{
  "n_kv_head": 10,
  "vocab_size": 2048,
  "rope_fraction": 0.25,
  "beta2": 0.98,
  "train_tokens": 590200000
}
Each number is 128 + 24 x the weight over its row's rms, rounded and kept within 0 to 255. Layers, rows and columns count from 0. Numbers have three digits each. The size before them is the row's rms in percent of the matrix's.

# up: layer 3 MLP up, 1280x320, rms 0.0698, rows 223-304, columns 0-79
# down: layer 3 MLP down (transposed), 1280x320, rms 0.0691, rows 223-303, columns 0-79
up223 101:151153173154144083104124106129103058158155098134171107136150081100121105146105087107147171156109091138130162151154139121141132103126134169134148147115109145097157129121143137121098153140091112145136130175106129142124132116115098142164128141
down223 091:158166122106108148107112094118112094135135176166141136094152131110136130122147105127163143109092124118106113143127131123105125114160148163170122121108105125112148099106121132140096104081154154126118110141156121104125125127122079118133174100
up224 097:101132178103090097132121102123138117095126071101124153137120115129089109145133138139140138129148156129079108135098119122106160118100139124166149127096172159108131113140142151126111173107110102140101129143128173137121068090137120150133081130
down224 103:102153146109079166113169132128122109080145108120134090129128134098116108113145158156153120153083121089109142144144103135073113145158095151133133132127117129161130088119157159161108131162140139116099087115103161150117128107102128154097129134
up225 106:145092127142129108100107161097082134120144117105154140120147090175177106101164116072124123104116147135089136098168112123130098150116124115146108115104100112122126128148125120087118121146063125142126139129128127101114134106127114155142184113
down225 102:136135115089124135135137159150158080145159102088101114139136161110175156155111073139163152117085142169150143155154117080149117116154149088169151132138142109156142160108142124142113138135085103137123115142101143126112164153135133111122136133
up226 085:107132141114115093140151094141089167113118118150115138121117125136097165132139111139104123149105124112140131137111156168157172030137100112145091133118136106121185127107135141118086147135139143143172170135102129106155129147154139133070131115
down226 088:128113125154167115146133143156154139159143117152153141104129114155153161101141108130121123123093145092106129119135112104103123137113117139111118102148113135182146068100172139113137158146124148120043077130143135152121109183124156101150124050
up227 097:115099152094121095116123105067177105109100113156156122075123093121104134118096143115152151109121149129123138095140110107094102112127124164147122156093133083140136160133108144143131115161173166161142123119108101143113075109132108126119144148
down227 103:141095135153115157188108064095119162142124136149113122103092121104171130096128124126099147102123112122126105092111146145158108090135091075153121134118128125072138161084088118132151136157129112145175127066153130146107143120106131126103122201
up228 099:151089149125155126115140108077196143099180184103137153142152155108112088130125133082129154113137098134099117106079181130098111116160147123079144099138136120127108088130153105146129129108167158125132141097102135074118124137136173121153133178
down228 101:149110125172123131115154158125092114146103151102115145154108091104115075140158173122183158145136115171106113128111118078158156142152115154144115107122161178122117092137126064116126151142130127131149172138085104138118174157139116144109176120
up229 099:095149136128112120161161141175104143122088118175149139160120121101109121181135129096154138168111106181160109109154111131171138154112109132128108089095154150144144159135163138199079130107105128099140128130097131154132122090118120146109139147
down229 103:123123127124162078132164119132109117122119118112094146172107125109133130091134148128125182179113144145144129180183152125149116122156109177146151120140156164081163124110115156107105111161143158097131131128133085126165122098125105146128156172
up230 095:121140104156111116165116089130146153110083193097127132127130078093146158151124137175115156132170092171174080111114153120157123135109106150112120094146070088140141098119103089117138103114149126153129119080137117113121128126146129138143161158
down230 101:111090153121140108127093109157104130154153154132119166139106135101147142145162118142151096131123129083150147178107178152127075130136124152149113151096150083129128131141122118096065143136119161097083108158164105096121126109148118132132152114
up231 092:145174140110185129116118106153137130191094133122092128113114107151123150107136086099169132115106073093130134115145160141097129138114149155127176098122124143155171137140124142110112127137142133130154105153128137106182131107149120114123134135
down231 094:073189058071191124182132105140174124173109121095119106119153145123116167127114140148184131167121143143150115141105138173099101150126137121103154155135121124136137117129109131121110103135145144124113115110128106115128164094130090106156145119
up232 108:142138123130110137113110154128071098112085119125097135127117111090118085121143098116160167083105074108150112157170130101112157113172135140159160122124122106145092121127117098116102134149144159146135137099083111162152183105135123170096140176
down232 108:162081083142129199134130141119103143145157054084149084118083139134129116112166095096110149138144110148068130085111104110128108158121110166124120146145164109120153093127125121126138117096123099144112097146147129149103098124162144115166125159
up233 112:131122160125098117093136164158120105104149067108095176104121102102138136112139126105136062120103115154126121138152136108165134097137150097065156127100128128122120137108117111114155124126132128099134147113114112137155160100148096105088094075
down233 104:136123152137158155123094134183146111132103128137186095095132159130127096106142136126128170119128122128118108139158121133104109128107107185160133140156104180193127102155086157162153117127154136124168133146146120145137142135163161094137132156
up234 105:109126124118096067107120092108137123141178105111133130108128114160159142119137100125142089132160166145111164095105062180105114141106104124099128112124091114126087138093109110159094088145127163131125121103187118095177134145120140124137152091
down234 100:134153148111123096132159059146136113142130108154151133123156123128105139099088187131147091088132163077129089092097142097147117113115110123124122178111132126131088126110137119171153108097181120134116109123105133126129132139114080128169143150
up235 098:122118146109090101123160138072111141210134124144109116077117106130084151133111126077143116106114117077134133128088136132143113160129133105131142174132129126118140151108091142103137144147167131106119137095109142115140085179129068147130095116
down235 103:110125148143152082123155156120130099116102159062155099163123111182137145120093136132127110108103103103117107107132106150163131122098143100103137115143168132158159129119121138147122110173171156121137127114123190091109067144118117195088093135
up236 095:143113139081152117133141131138094131089094137142144153150091131129102125135093146169147169148147119106127101127167146128107163156131126150099138104140124144126113133129099146160152141110111148121117085148181108110130164124133131150139120118
down236 098:161117128122065161148127135086096156138121109179156105146091140133160084127140125120129121131113137124160150118127111152122146126104137143176145143120112104146105145120131167093141125143088110129138117106103116112139181097067118102101120118
up237 106:128114148128098144140165081103120119083097172160092128105119174135126111161159121159104138163111112113109142097079107133137145119110131083131110124136137149111156068129146109101148155162141125150095145124084083133125121105148150109125075108
down237 099:129110190133153131099111169118157123142103065141150120106126153124137103155106137114148102195095133097122098150137116137134125129109135101150113125136080125131155118149114168128158211094113056164112143133135115151120101119125103166139128143
up238 102:129110154110131099095110146131151135184115111077136138113078122117136086124131156117174129080132108133131147113110110097115153151104126187102140110137106184129150075098169140125101146121129112161120190107137097145134119114165140100135129124
down238 103:095117128150101121153175120156169116134141084149123122099131151126127141123118127154134134115092121139144131154111100130092133149071142086139131131126147118163104113151132118127100125119106094145117110135177111150113141121108130144107100114
up239 103:117087137116119119156115190139095157150150158190162124134132113147146151095135101160131106108109146136132125127114115085150145132117106098127142147116153122090129119173176106103097127108124126151128110088122115144182173136123115170107140140
down239 098:163172149120132143142113127131095127111111131128108120090097157130091109141100118132151099149164105137155144093135117152159085126132151073112132144149129115140138140112092130170126081159141115179129169141158146120139117112148131139128078163
up240 104:068148099179128136147137177146089180105097145139049118120155154156131145119154156135139128139141125151106145114148096153129122101104152147148117147141085091112127148157145145080133071080131159128133119133115105128128140138116137124122137127
down240 101:112110150106177111101105141113133101111146112130111117074092118141137140166126111156153127128121168137144107146111073116095163131141165115096122139127111152104127154129154064096114151117109150134099126107126158124157159108102124131095167105
up241 103:125143151120093099087162146149104112087152089171133127105132123113121126146120124139135120123153117115103134141151116082105188129139093066160127123136151167150159119149154096140138134126094144105168104147131139158121116123141115133134123178
down241 098:136110110151140113117098091129134161150169142177116090127146135078127138152147186101107191113129091135120076142145108112140083091118129125132115099139125146146112139146114157101148160116139119104114140141162100115108145092127089128162140116
up242 121:107155143097118139122126110125096113160142205115090106117122143175112156136166147100123116113133086133126130122135146073135108100133083123166154107127123135108153105147119095097125161098136131128116186160125126162111156142134136111121144121
down242 117:082148141154144167105137102131145106126172129168097079119144125090144119106165124120093160143098130117090127135136109086111120118124117140104167119151177137131141101148108086136146153069140127104172157132150137140113133139159153096138140111
up243 088:119119081125097075160168148121134107104137117096110125101073147108150093140137113128131091156160142105134136122097094108089148143113123148099147096117118110143162151134185095119152140136104137151098120131116118104140098111105155134152100127
down243 094:123136123092060118201124071131115083148084165140128135132121126091124155114174083139172108129152102104129083097098096110120161109149101110136085148129128150148124113137136070134147108124104109134127124118102152114139115122118118146085135093
up244 105:138112186132090097143149134103153120153135156113123100119104103132127116143135098120155155067130104115135129132126107169111135128138138096131128111104112114093112148116156091080142140110100129132109130125143104180145150154075139124105146105
down244 109:138089129123100112125105121164153116109121167141145142105112164136105123086129112176132144114143165173206142098118095162142100125153143139110122125080145104124095113142129142143168140102178136115147153154120165184119132109099156135113129153
up245 099:070089104141123110153142128156149150146168141113090163105188117139135120140138157131150099167094164103131109119117118125102087135102106112131170120140145133143137150105088102111141121137116137115148102137149099103080109079092114119142128175
down245 100:152112140095133140086116095169149128106114182122129141105150149176132139126089124124110110169148136144153157124116097119141183090158130178149108128112114098154107153109102149131138117144159142139119119117141127107119105131155153158166094165
up246 099:100108111095127116114081114178183110127178134138136082161155093138091152125123147118094095165090132133145073140116128156100134114147118079155136107090140118159134166128078127150103102122142128151136127129116131124148055132177124101117084137
down246 100:133132096120093136092131153128159114106140113106173117125132093140136110141143161102088115180110133123139106154125093097067106123119146077156143138125124154134156134160109100126093108138086151186191120147150145123170082131155114115098122109
up247 096:099157151117076135115169143113126122144146158149136108153132102112099116161112134119166105171096171117094134124138155105131089118126115091140112121106119164110097147100122123106159121104133146129146178089119104142151146170162125080121128126
down247 100:130148134107123146133156137125143099126110107134125130142183110101136113161106115139137107182087085171102149107092124086091130137109102158170136134083159114119126137111126112093105125119111146094124092145157139159144140080119124127118078114
up248 093:092145106144144111122110114118113121142117111092159131140156123096150102086147143103128147112081147127103112085170122148099122124117146110121119125108149157109104153120122116113127140123131135128129140168147112142120171108100098112125116173
down248 101:081132124117149101086131135119100145125156140164108084128131156119173192146138148134117066133131087136121161159149144168107103135107110125129109151166079142185114163160149128089113175146109156157079115159092119116099111075118151139167136161
up249 090:118123149119097171094134148167136097126123117117101145132110132126111141142133095113173100113119134143121160108169080086130097115145147116103160070139132166121131110156149070141106130132142167108165175136105123136128144162135126135136140106
down249 090:103081078107108104102134140123170102116121090137124115134173099148143133126133167124128109140073108155104110122137109167122145142076138117176096108100168132143145116121124117149140137125126121131099115118126182120156134141128144126108103108
up250 099:129142121117141114124159081131143082154147098124179100078118098107089110125133120115145124146128118098115136133125088132126089144122120116110146090116140144091143167182145165160105120133141114145134124098183108113150074139146117147131128146
down250 102:098127153123083144105144118133125111121156131116092095125119141178125159134144135155173111108150157154130111102128174159123091145133110117133126102133156114109110111120101112117140151129102120094112142177142115084064108146082102080108154134
up251 098:120143113096122090156128106137105156171132157152144099133129135138152098142141116116110109107155144176116128132096164115113128121109159128117088139114108162129084125136137128103162147127186120132129142136097166160132133103149112121137097097
down251 099:109095109170157157136120159123140138096148114122131121094107106118130110086103121064121185144069122065105150160171098120113113101160124136127142129147159148173124115122093113152141150098089149154155124153115143108147134111099158138139120159
up252 097:091133152153147120130100092116124133137163120140130145117125134162087117098082137097124093117160119137156113127129139158153098133134129117107162143144120122183125171154103140132097158153138140116102136102124127142115139128100127188101137136
down252 097:138125119144084123135155104102126155138125146093089147130077106110103090102134110087147092081128139104147098141143096147128181127126137123121140115121135166129131169171095109129124167156142174165162117136122136092130123152117117156096170131
up253 097:144112112131141056114138136171138145165086101155137096127145122139135104089144157126120122075125125135157114116139144113131090118106141128102130149119182126063080129128166136109093155186123125159092110136118095119107139122115116123124135171
down253 107:116143121100090071132140117136135096159134078129175095107138130078154160112109157165087086138091165089134101144135129165139102157120119133145152118142136123099115086112157115091158110145119123100085139129091138122142150118128093143139118125
up254 097:118133061167078122177135143152157150077105143110065103134124142134114070138127105127107131126129160115109129142102137172116173122166112139158179124156133138138146133151137125144140086132125100166144084115137135139150175128121130100104138147
down254 103:128109138150114130155148110114107144151116162147128102136160116130109174164086128122143125120143097133137126137135116122152144151193185129139133135147118093138112128166126157092168127110106149168131150120126167102084181130116099100101114133
up255 101:128155169140157118087076130095151154115132168117137126122176128135140147148142137117143131137111152097091131098128139133121144073136135151154134113130138122102140129119101121105093105124137127160076166117057115097154164130121157142166124126
down255 100:131129132146106151101129111136113133068133119132132063138159129152118149159133183115111141112155120113143092097127146145137177142153122134133088103164142147129151153141136121140106093131077145141100131091121116120092145116118119140109124141
up256 097:137146136155137091089141182170137119128135116129135131115127116088089120135150125151138138088123137093128177097103134142134173154139079117111101142130096141129186151105144115108093082157108126151137127136193125105121107111124079137138089076
down256 102:138128161143146095123119095145131118119142124136125136124091111095111134122132144154151098117121113143095138175158108135085117137075145122170133157104129128118086156165089189084133123115118112129112152166121128112105156125123120139126144143
up257 101:100124179095152123131154148096125099151127131126166098116134089168091127120103135159105150125079167157091135158117118142097098126092133149120109048135101163106101147116116117128111111131108141175099122130139151094169142113166125136109145107
down257 102:119148158192120141104156151103109119126143121159132116100129113136151112185146115132110144132125113119117116176141150116135157148144101108101129139120149122157088113141104097116130109119158144120099112130114135116117134146135147136158128131
up258 108:149132105150137146104112146131149135104118125157139119143081160092141106137095141117129139111139113118136163146110120139179120105124069070114134118131145147142135119130120121095170087121131124137144121167130099080147138136141172134091124117
down258 108:133097132104158138174161153154152110137136106112129117130142206133168122098159158121128122127110175098154122112148159141120133134127078130143128164111131127143145131171108139107128154137126143121105101115152152142105121151127111138139155117
up259 091:138137157107116116107144114152165078119123084148091130151111120114136088150157113119129141111132153079104118133102171121134098163087080143093116125120091129116122056134115121143089103113126122132119131102137150072136160093138129099134137161
down259 100:153144148134111156138127115163112140112112161111126175113129114138126142108112091166115138123130103120156096130090149131134145104114124103142132124155080169076114113133122096147111104186194170115112123119109135130104137134100096127112117161
up260 094:127167130126114122182123105133142106098105124143110130130129117126111130119142174157148156080103147110150131141106113104156111121115083128144112143098121121142104107141125113099116138129145162131117114081124138116126158109123120145129126139
down260 098:145053101138136151110080075162122173135147124140143160186117065143133097138118112110126126141173100111088154130114131159091111123127142160123116141150120166126136142150099099149121176154138110126136101152121132122133130122126158112092150088
up261 097:175133133110116110111154150142117133143153114093135121126143135146104102118153112159123125065130132147074147129153109118110107115108113109161155121146123096142133138182134150123122120135139107159158083128144121113133109085186149129139132135
down261 110:145143138080110142061121123167068126110129091105135119097097144149104093131138105101183117131107108126131191129115122131151121133106156084116139136151098131180139093138115118120126117136098093151146113157149148085134087110138112106163162115
up262 097:143131099139053136163097102102133124135119170136141089116132110177113145110114133103113151104152109123106135145181143142159126142068105131112152104127096093155122135145127091113130171144065104143148130109120137157111116134165106079122127150
down262 092:154090144150119134132172119125149121156111122108100131140129138134175122117154121135122110125094103122134121147175085152126132117125104148158101134147133123158150140071090096126188152161095127145125109105130123184110134112104126143145135122
up263 099:091151109120123088151140100103131121095140156136122108099120147135155122102147156139133113121137094100132138141099104121117132096117160117108148129093150123119131116122117115086136159123131134122100126167133137155139088108183095111129148073
down263 097:092101095124140148138116138132087163092114085143140176105184110141089119082115116137145143095095116136125083127146125139111156128113157120125067136107099148113144105112140134119173077106163150130191163101124138145123123146095131122144121191
up264 098:099175085131123111160145120114134123149116167110132108136127131174113113115136100120155106103122104107136121150137133139155139113141057148128123151095146116124086137120149106129111140172121142159160129142097115107083119146119141091174149117
down264 104:128158130148111100142140133142155101129136147144131133132138118131169182096145105145144108134142162158140104116181131100157124167162172110125116128113121115115138162132169146124109129113119100126106114141114125093143081118131089125127144143
up265 101:147098129128141102132136135105134174139129096164102157118181139098114104102103113100125132118128137139124105144125140148111108097159085123168147134140155159134129110148104091125149110149128147129129139100106122107142156135122120133160135164
down265 108:126108135161109144105115110113110161111153147148134138125139117100095074144140176109150082137168175114132157121132175106132129133165162128148087097132135131123164120110137146161120132185144095128109108115054119105160122118142106133153154159
up266 108:142131095137122109135124137194084134130139072143111145120153121150120085180091109117127103121129131125112128131158087123093133136120140131083110132153140166093130149080109122121134150116124122109103117120130138117129140145112130098104072106
down266 104:127132171128121146127108125158094149137121081147107081131116090161144139106125159114168127135129104117195144076117151135114126127116135112149130131130098078146150174177129128121155126101124112153091118107200135098113110119084115106122122144
up267 096:154148136126113089122118162153189151162128102155125127185115137088100117167119116114106134132139115135122079095140088133153097129106102101155131115126126166122135132192148123094168128119133133136122081103130110148112121095128164122109128150
down267 099:143131112113113130113138123132143126176113199132130146125087077143144124106139119122116123126141144122095136133166135114136156181096102142114079109159146104122123097136132151095112148119119111090088132113192158091105130101139119107150136076
up268 109:121132106121056103109154146116093117164128124134141116123124082135100104103150159112106166093114110138134139105095120150139160161150139137154143103092109152142134069153166123129125149101172069168110093106153119132134154176165138116111177116
down268 099:140176135106134137097112080156144140143090094173106150118123142140153127124102146076118149143122111128141119089128164122135160142134147122136140135151124116109136142159116157139113174082108176139123102132133140106163139124093108190168125160
up269 100:120113113112133134124155155163158150092167102115067168107131144165170101144118149093150141143113129116127128096096102136079102125109159125059108126103122111123108173096103104091117161102127123117133128157122152155131133137109146129140130133
down269 093:117100139136164092128113156134121080112111109122149142116145092143110102104136146140112132122107089103141134127131114147099125140131082096132172151142158107081135160174102139139125106129126103122092109150141104077100079134133153137148124189
up270 093:156136078112113142148135139178113120122119110147089170175112126116102124109137139149139127141171092124169103098142128165135110107108090118140178126129094084187140121092154142114110135154089155108128109093156178117132110121084083079128143131
down270 094:104153115116093167183119165104139157129135114122117125113164126098167098131126105122137073094134115113159151100128116159135120123130143106112106119122157126132115108118159105150105133121099096160107072096106094127129109166103093100123167090
up271 110:156131159126112144158128122143127148130066128124137124085107136152131149135122133100116103154104169122132133110110118122151095131166111126132158117145077121114092124132085135146128122131110096086111149108140138136143106135103149154077124085
down271 105:140136153160125156130142154104177125159109123106100122136091152140151155113107114155163127144115128119095153140103116108110121134103163151156088092133123092097103178143132133120139153149107157093095131147118182128135151146146134129142136103
up272 096:120132094148119165145162132130128158129152085140122106140090104121151142142102145149105152115156144134109094143114128099165135119107138119104126088138151161142136148140125108113184102169134117119137134132146172092128127124126144105138120103
down272 104:152134105124123156155099131123117155126111152131137190094176121099098140134178101139065131105117110117101137128154112122104148185140115169155115128126148098112118128129132127139137121157144128161097161154120135106140199124137165131177129116
up273 102:135156116113105110109127112110122130104156063160122116133108132097128108123193156120129085112149085103127133159089162062126135138144149113139150118134098145140102142141157116149145132133111132110120129119116132134087119117133138111136133152
down273 098:145098147154137117084106134100094106113112103166124121128149131114157116161153146108096107115167148117129148120124197117100078162153130125148137136098130095123127155143113113135130122136116091130105163139161111092147168145145166153087134143
up274 111:129122110146151159170124167130139104138139135163108122113098136119152132145170141183158144139147148123100105133063115119093102107153180139125117090120151103116148141098139151095108135139109101128098150154146125173113142122095130143132205130
down274 104:135116142140147149157111124096109160110164116070110124146162107147114160131142137173144109111117109134125125172146117111142125141106106137126120139136170129108113128114124126105102119122137108134147118153125115146129140123136165141116131105
up275 097:119116145161115131165129136125091117132119128162166088095115125124145121115141115145118135138125135139129124123119106071133141186132108129203153126105165167123150105137134113123164141157135086120073149138150123102111122117136156103145126104
down275 101:099136123126132147130120091117110132060095103179099147139172090144156104167126142125127122153088100128122131128146083113128128163134130108161103138100104138095134156122161132123141078139113109112149151124126101147119135150135065132125116119
up276 104:146117119149144087125177147152138111081114130142131112151152145117097126125137112139154098155121094119137130123109137108135126091129106153135103175120105114116111112105132115105105134129095139113114119160117149135084070111121135155147111166
down276 107:118129084137133117117126101155119112096132122166143148106149128149120158110104129133172129100171142092133107137144191169133122107135122150114140164140123141133127116131128121146113146126128144093145090133114115064099119111060114143167127138
up277 103:121144107123110116152110130102100108104105152131107146134186129152144119147087116140118135107105128137135146133121138103107151122155077111151162116105133119102134119089162149163126122140155182148077142112166127117201144188097130102150123107
down277 097:120165135139142121134089134072104150113092126093134119130102113115121164107188147144194105103122113153139107155114075114175143111112166185141108127129116103127110144140108126112118129115148120148136124120126147102119124158146133123137123078
up278 095:136125159140163172105153167129142103159137159171153114135126120117176119156136096151143072118113130110140095149135090154109136108125109146142132141136100125132144118108116126125110154093161146122098084136165134120152123092152081166149131125
down278 100:138107132101140156128134157133159156140129144140132154140150143142119082127090129125100139114153156134144149118126158199141094145124122099073112136108144125163116160127130098115159141130146120144166149119132147100107135102136123116187137185
up279 085:127134113148103107108124113101117106129098166108098139103122110133089185133149099103131078159106146112120148157139154140080120102083167165161144074140126138153117088141144153125126122141146097126136086099117147140121159121137116130143138114
down279 096:117118106131144125087089115128156150104132132183113113156116122140134160178145141115125086132128147142107150080096102114120177112121152130123113128139161103122119141153134106133102129161102123155127125084126152103145140088120154141196126126
up280 130:168111131111099119159149163164093069104143084142082112101132143126102129140135146089129110128103192126115108110138173107145126155109070110126133080131124166096152115148110108150134134127121140101105173157105086110139136109152112151114141153
down280 110:141119126113139173118137118145130133099102107124112112144145128145105107129127136152146137093128125114125158133159155121140093115173143055110160128151122161098133118133154097155096131140169094133167146142148148112123114133157101127076163095
up281 099:144131171116127159112122122132152102154134119079098127123061118126157135122105130104131114101125123098204075132100111133094128143173150167125152130189111064132135117100167141117140119131119107137136136150140107153120139110120106093151130100
down281 098:106157147115128156120135123114130147129095141135168154123046111140123155113093130119140158160159158154149116098122133113129120081157115143148161129156138094105085123133130095122117122106108086139092113095118115157084176106155106101151109119
up282 108:110129094104113113076133159088109150140143135146126102138114140129161105121158146079129127138105165103108110105117182108148123129158105127123096139146149119081116160147140094144131151160117143128166167108110134142128132164148106131127139117
down282 110:162117109115076107105128127166146139103131147112071128136126107141130138085197090162068151175157119129147138135144116123117188091137114152085125081137146164170081115113114099105111073093099160081173119109131127125132126122117160156116118119
up283 102:087117147157121113129146155156167130148120160148112142101146161114159120177113102111107113129127145123151148097122120165125117169112097152099153114107109111144137115102164123124132125135125130147085135148117116093086136150161113082147099137
down283 101:171147105143165104139130119121137089149131131148137113104127144079136081127149106147154175098115189141128128138142124135138092098113065130179161090088113133121157135090100150131166095131105142124153117136115089150129148085096113142096160116
up284 103:108089129158121107077125124083146120156136092114077128123146143148138160104154092109164108145111154136163112126139128130142099161137151152131131097147168136171111159098149187155119162158153113136108126157170119151164123133099160142127110128
down284 093:140107117134157188110130170153125150118127157129153124163126165165102100125134123116130089137120143148191150129111151150138161137154120145105120109115103107162138140100110127152186142106161171131104118124093118114136181136156143122111140141
up285 098:109142141115154150099124154089112136151124147141117123138076114155149138102145129112103116100105136107109154123120124120101146115084139130140126127103091094173163124118158181144196116178154123123110122158078119130159140175147121162139134140
down285 097:124111114090135103126152171071140175136126122138144080147105139154121066104154131165114115119154117134150122134157104107141151177148099108153178113129118078159154086143134078147111099120121113091128085159126118169137122111124137131125095149
up286 099:132119116091136098124138148144120129175110136142106106118127081113090133087147133139097116111153086129137120156128085116094138139080139167132166120121120148147104139091119118149131123129109116106148100159117131163138074125098138128157144162
down286 092:089151158109143108132127093107107111150146127153135099137111093107114122122104142120131099104101119100114107090144084108117125105123133109141170125093053110149106119110133115109164146142157173130104073094121110083125122126135130112118124124
up287 099:106107105134104097084100136092124115101091099141124146136085125101149141097167136128160096124139080130150121116081146099085141156112144105106115121173155116123153145115142165097095140126127118117092144132163098103164155115124137147107091119
down287 096:162121129098136142133151096102127122128149103120117106127137124120112136129147134135175064134098113131120143141126165088136101155108135145158118111141121119144182117117141104107067155095088138171105121127097130109134110087121105121128143103
up288 104:136155106106114099155118155144101148128150140126110157140126144115120091131132141160094139127077105131136108147097137126097130126104108128139159103169136102137159107093128156151093092127130138121130100156128124150105111159115140158145137079
down288 104:120100174110112172124106121082134139088145163117149125088118133165155132139188139163153119139125125133145154173095089139161124146129098145149151141136129105104134123112088137091078089120148078116109124106122137176098111127166108087145124108
up289 097:099111151103095128100135119146096179098129104096125139116142129097154139129089154141125098112137127118117117141101096116055127116113152160120147099140129119130130155111112117088132098120172100136128124079164142153142154152127107144100129119
down289 099:161123141100126132123122097146146139063169072152147122127126120187146117134105130109125118121121111174115137083115103129151161053109067120123152116121094128163109143134115179114135117121145103167161061118119132161148138135130141126132107195
up290 096:141083141148137119089124104146123153113142096107135149130143116167087064130110156132148153132109150123106104147139114073181128153141090135165118106150170100103148129138082092127105117140153155138138126100144138155091133118093138167121155158
down290 100:175155107096129115140149136115107094090127149156154149123129081107114091106113184129125156095113099098134125141113159111158100141168158133116127133089117138094137078097130127146109116135149142179164095151118131103083112148124137123129129115
up291 090:098130118127116136158153145138127181090117132167130176139155131157140115140128117144157137121161159134122150134088145176104101104114142101144114147146095098103138106102136089139157114143140149132168139103129092139107117108129110113121129096
down291 096:140135150134115152125110118090123087118185116194127156155130135119139120117130125142141119130150115119139125135154118157131101117119143128165141133153131124116154111143140128152040144150154148077073095120142109151152154116122137140123138122
up292 109:095129156167153140135135120111127066107110152079131148106149207151120103192172132129121119134119133147184109096104095132123132123113081144142179125129092170108136114159103115107063091114170101135140088153116131162128138123131142115146147123
down292 097:120104089127143128106109131146114174148118114080104129111111118127121108060146141153183119098151092134136136119162127134128108099152166143087102126107085162148117123113132100154055147136139122125117153120098111149142114155141117134151118116
up293 097:182160114138099098096116124148114124103156119079171142103130123164140124118081129109142165152152120115162116151145111113171141163184135160102108181144142151128088097133129062110148125139094137113092153120119136110157103106136102154139060095
down293 095:120137126113103164160135111148107112156146154116111138132151165119156125155132092123122125125165115162165135088140086135184113072141114116175084128162140094124132131142138113121143133146140103105135158121136140133116117101112124099105096135
up294 092:134129153127091118125130109117124121154122089134118142123126142086123126120117117157122115159123115094171135084149188108132143067104148150079084132102153132144156111108137159115158097117159166142153155124117181161165148129107138148092103127
down294 092:120105153072123141137151087130106103100137174122152085129118152126156095117152109163109110143117116112108154124127127103126102161160142091129148097181126173136096119105139109116130065138114134097138153102163121157138120132129093112148147133
up295 098:099150155160116127123161126115149110115122130133136129107146117157179110146132138168124110101156147140085198085121124130166153095162124146111165143096118172145117095143131153085088122128124093108073110121133112139093131092150079138100150119
down295 105:108138127119117137138131162171140134185105124113128133186093118154090113140130158073117153169162119129118086075169105121154135132152109146148115130099141099111138140128094107129100128127148119089123123176130125127155124175128147074158100157
up296 104:129127100122141091162109065111148097068110080165120141144114121138183141127137159133141095121148118116106093132138103139132104133105156088116155120127127158127178128102150134134150145108099145147111091093122146117117129165095095123137150144
down296 106:133134104124115147124162064109090140124160121135124126131085129121131122154145127118099113082118088090107142082152179092101106094134126190092132078153146164173126148103135134126140156176123103176148108134158142121120136088112106139126101140
up297 086:174117108115131116155169130138147123093136123097139137164094153113142120131111120095114167150141164139103123126072110118163115162131119178131153127099133096123080108157123122139127108100123131146118082138126154134096161128145156152137102114
down297 093:098119119123153163139119110128081139133126089152141148156115116126139162091159105112142164126137131092099095116141090110143070130112119116135138142098174140133139134142105112097114087090171106096122118084111109133103099139141156143137166137
up298 101:092141101118114104123175147112156137112136137129121155102134120107155138175148137104123126117106095109093156103110128122106130144130160140176121162110127142128137136125130157104150144105101139109124109080139163150088100161152142135140093107
down298 100:139117129123142107097120140139110144149118159120126113122163123157101167135122123116104122124082125151136102119127137095119168102140117122123124108126124102093139125148113137124134114141144133143153112118068133126082148140171126140159154131
up299 096:102108138098122145137112118115125138141135115141096167143141092143154157134144095057165131116119111123173139130082091131100150115186128115157148162089142162131098105098140097104144104114145123101087139125130123144128126138115115136107140095
down299 102:158111133120108114108086104155093140140058129103143101169084144113157133132126100114067119098103141137084115152143100121103127098176141140134129130160071138121148151128142111114137162149154098128158151092158107123125134126118131088088143098
up300 091:120115156132120110141094144126121095151162137137139125128152086146047112160108128124149125096140139159150123117151141150150119101165101131147148078169148160105112127141121107158147136112157105141139121111098108129119099131159148116149089183
down300 104:155108149105138130142104126114135119127089092151107077118150153146115161100111166164108099142151130145089103138123157125105161136127162128131101149144135107163162124167121138105163125152173125121126124142142127114092134163139155151118147177
up301 096:126128107148114100162112152127179164101121120130113123105178141131105126131114137141134131115148096141145084101166124170108146171113098108112102093118149152089135151116153112151144117110106135087148084143122104127116131131145117108149127076
down301 098:097132120105106144121151190126142155130143140164101126130142155120161077148147150159109111123168133173118099091089115128107114100134128103089124114137148090149131163113139121095163120087105139081145148088133119093152175140101143112075139063
up302 104:182135068146126114104102145119119137141115110106098110143112196086104114141101098123154108110134107167094128140169126141125145138135129138167113124092138145121132081134163110114083120132106139138088145164124112154106127094111104095085138099
down302 100:077116171122107147159163132095135107109139077096137151121134096109116174141139099147090189085131118126150125178127088124111129096133110117135153140156170156109112152143141112116137114135116099105142137137152127172128128097128156104123137063
up303 104:113148127108127155130092123148137110158096119122130103110105115127110144090135110173121138139114146142128162155106131183116122189097121121103168120154151113125150130117108133137177128140117143112167086139125076149135135107057111136130147144
down303 102:133085134103111108112103137127159122129153176102126130134134102140146152153160177119161144120122140146117116113133104088107142091154129138121150140118106122133125131153117101130132135111163126135168160143160155105113157144133160108126127129
up304 097:129141124120162075112151056135148141088160163109180088144132111135130089136167123102124120133135145110100095091140194155152149137132081126113121140158145140121108132158111089152130120143149145142119117174171086142138176123133111119107094124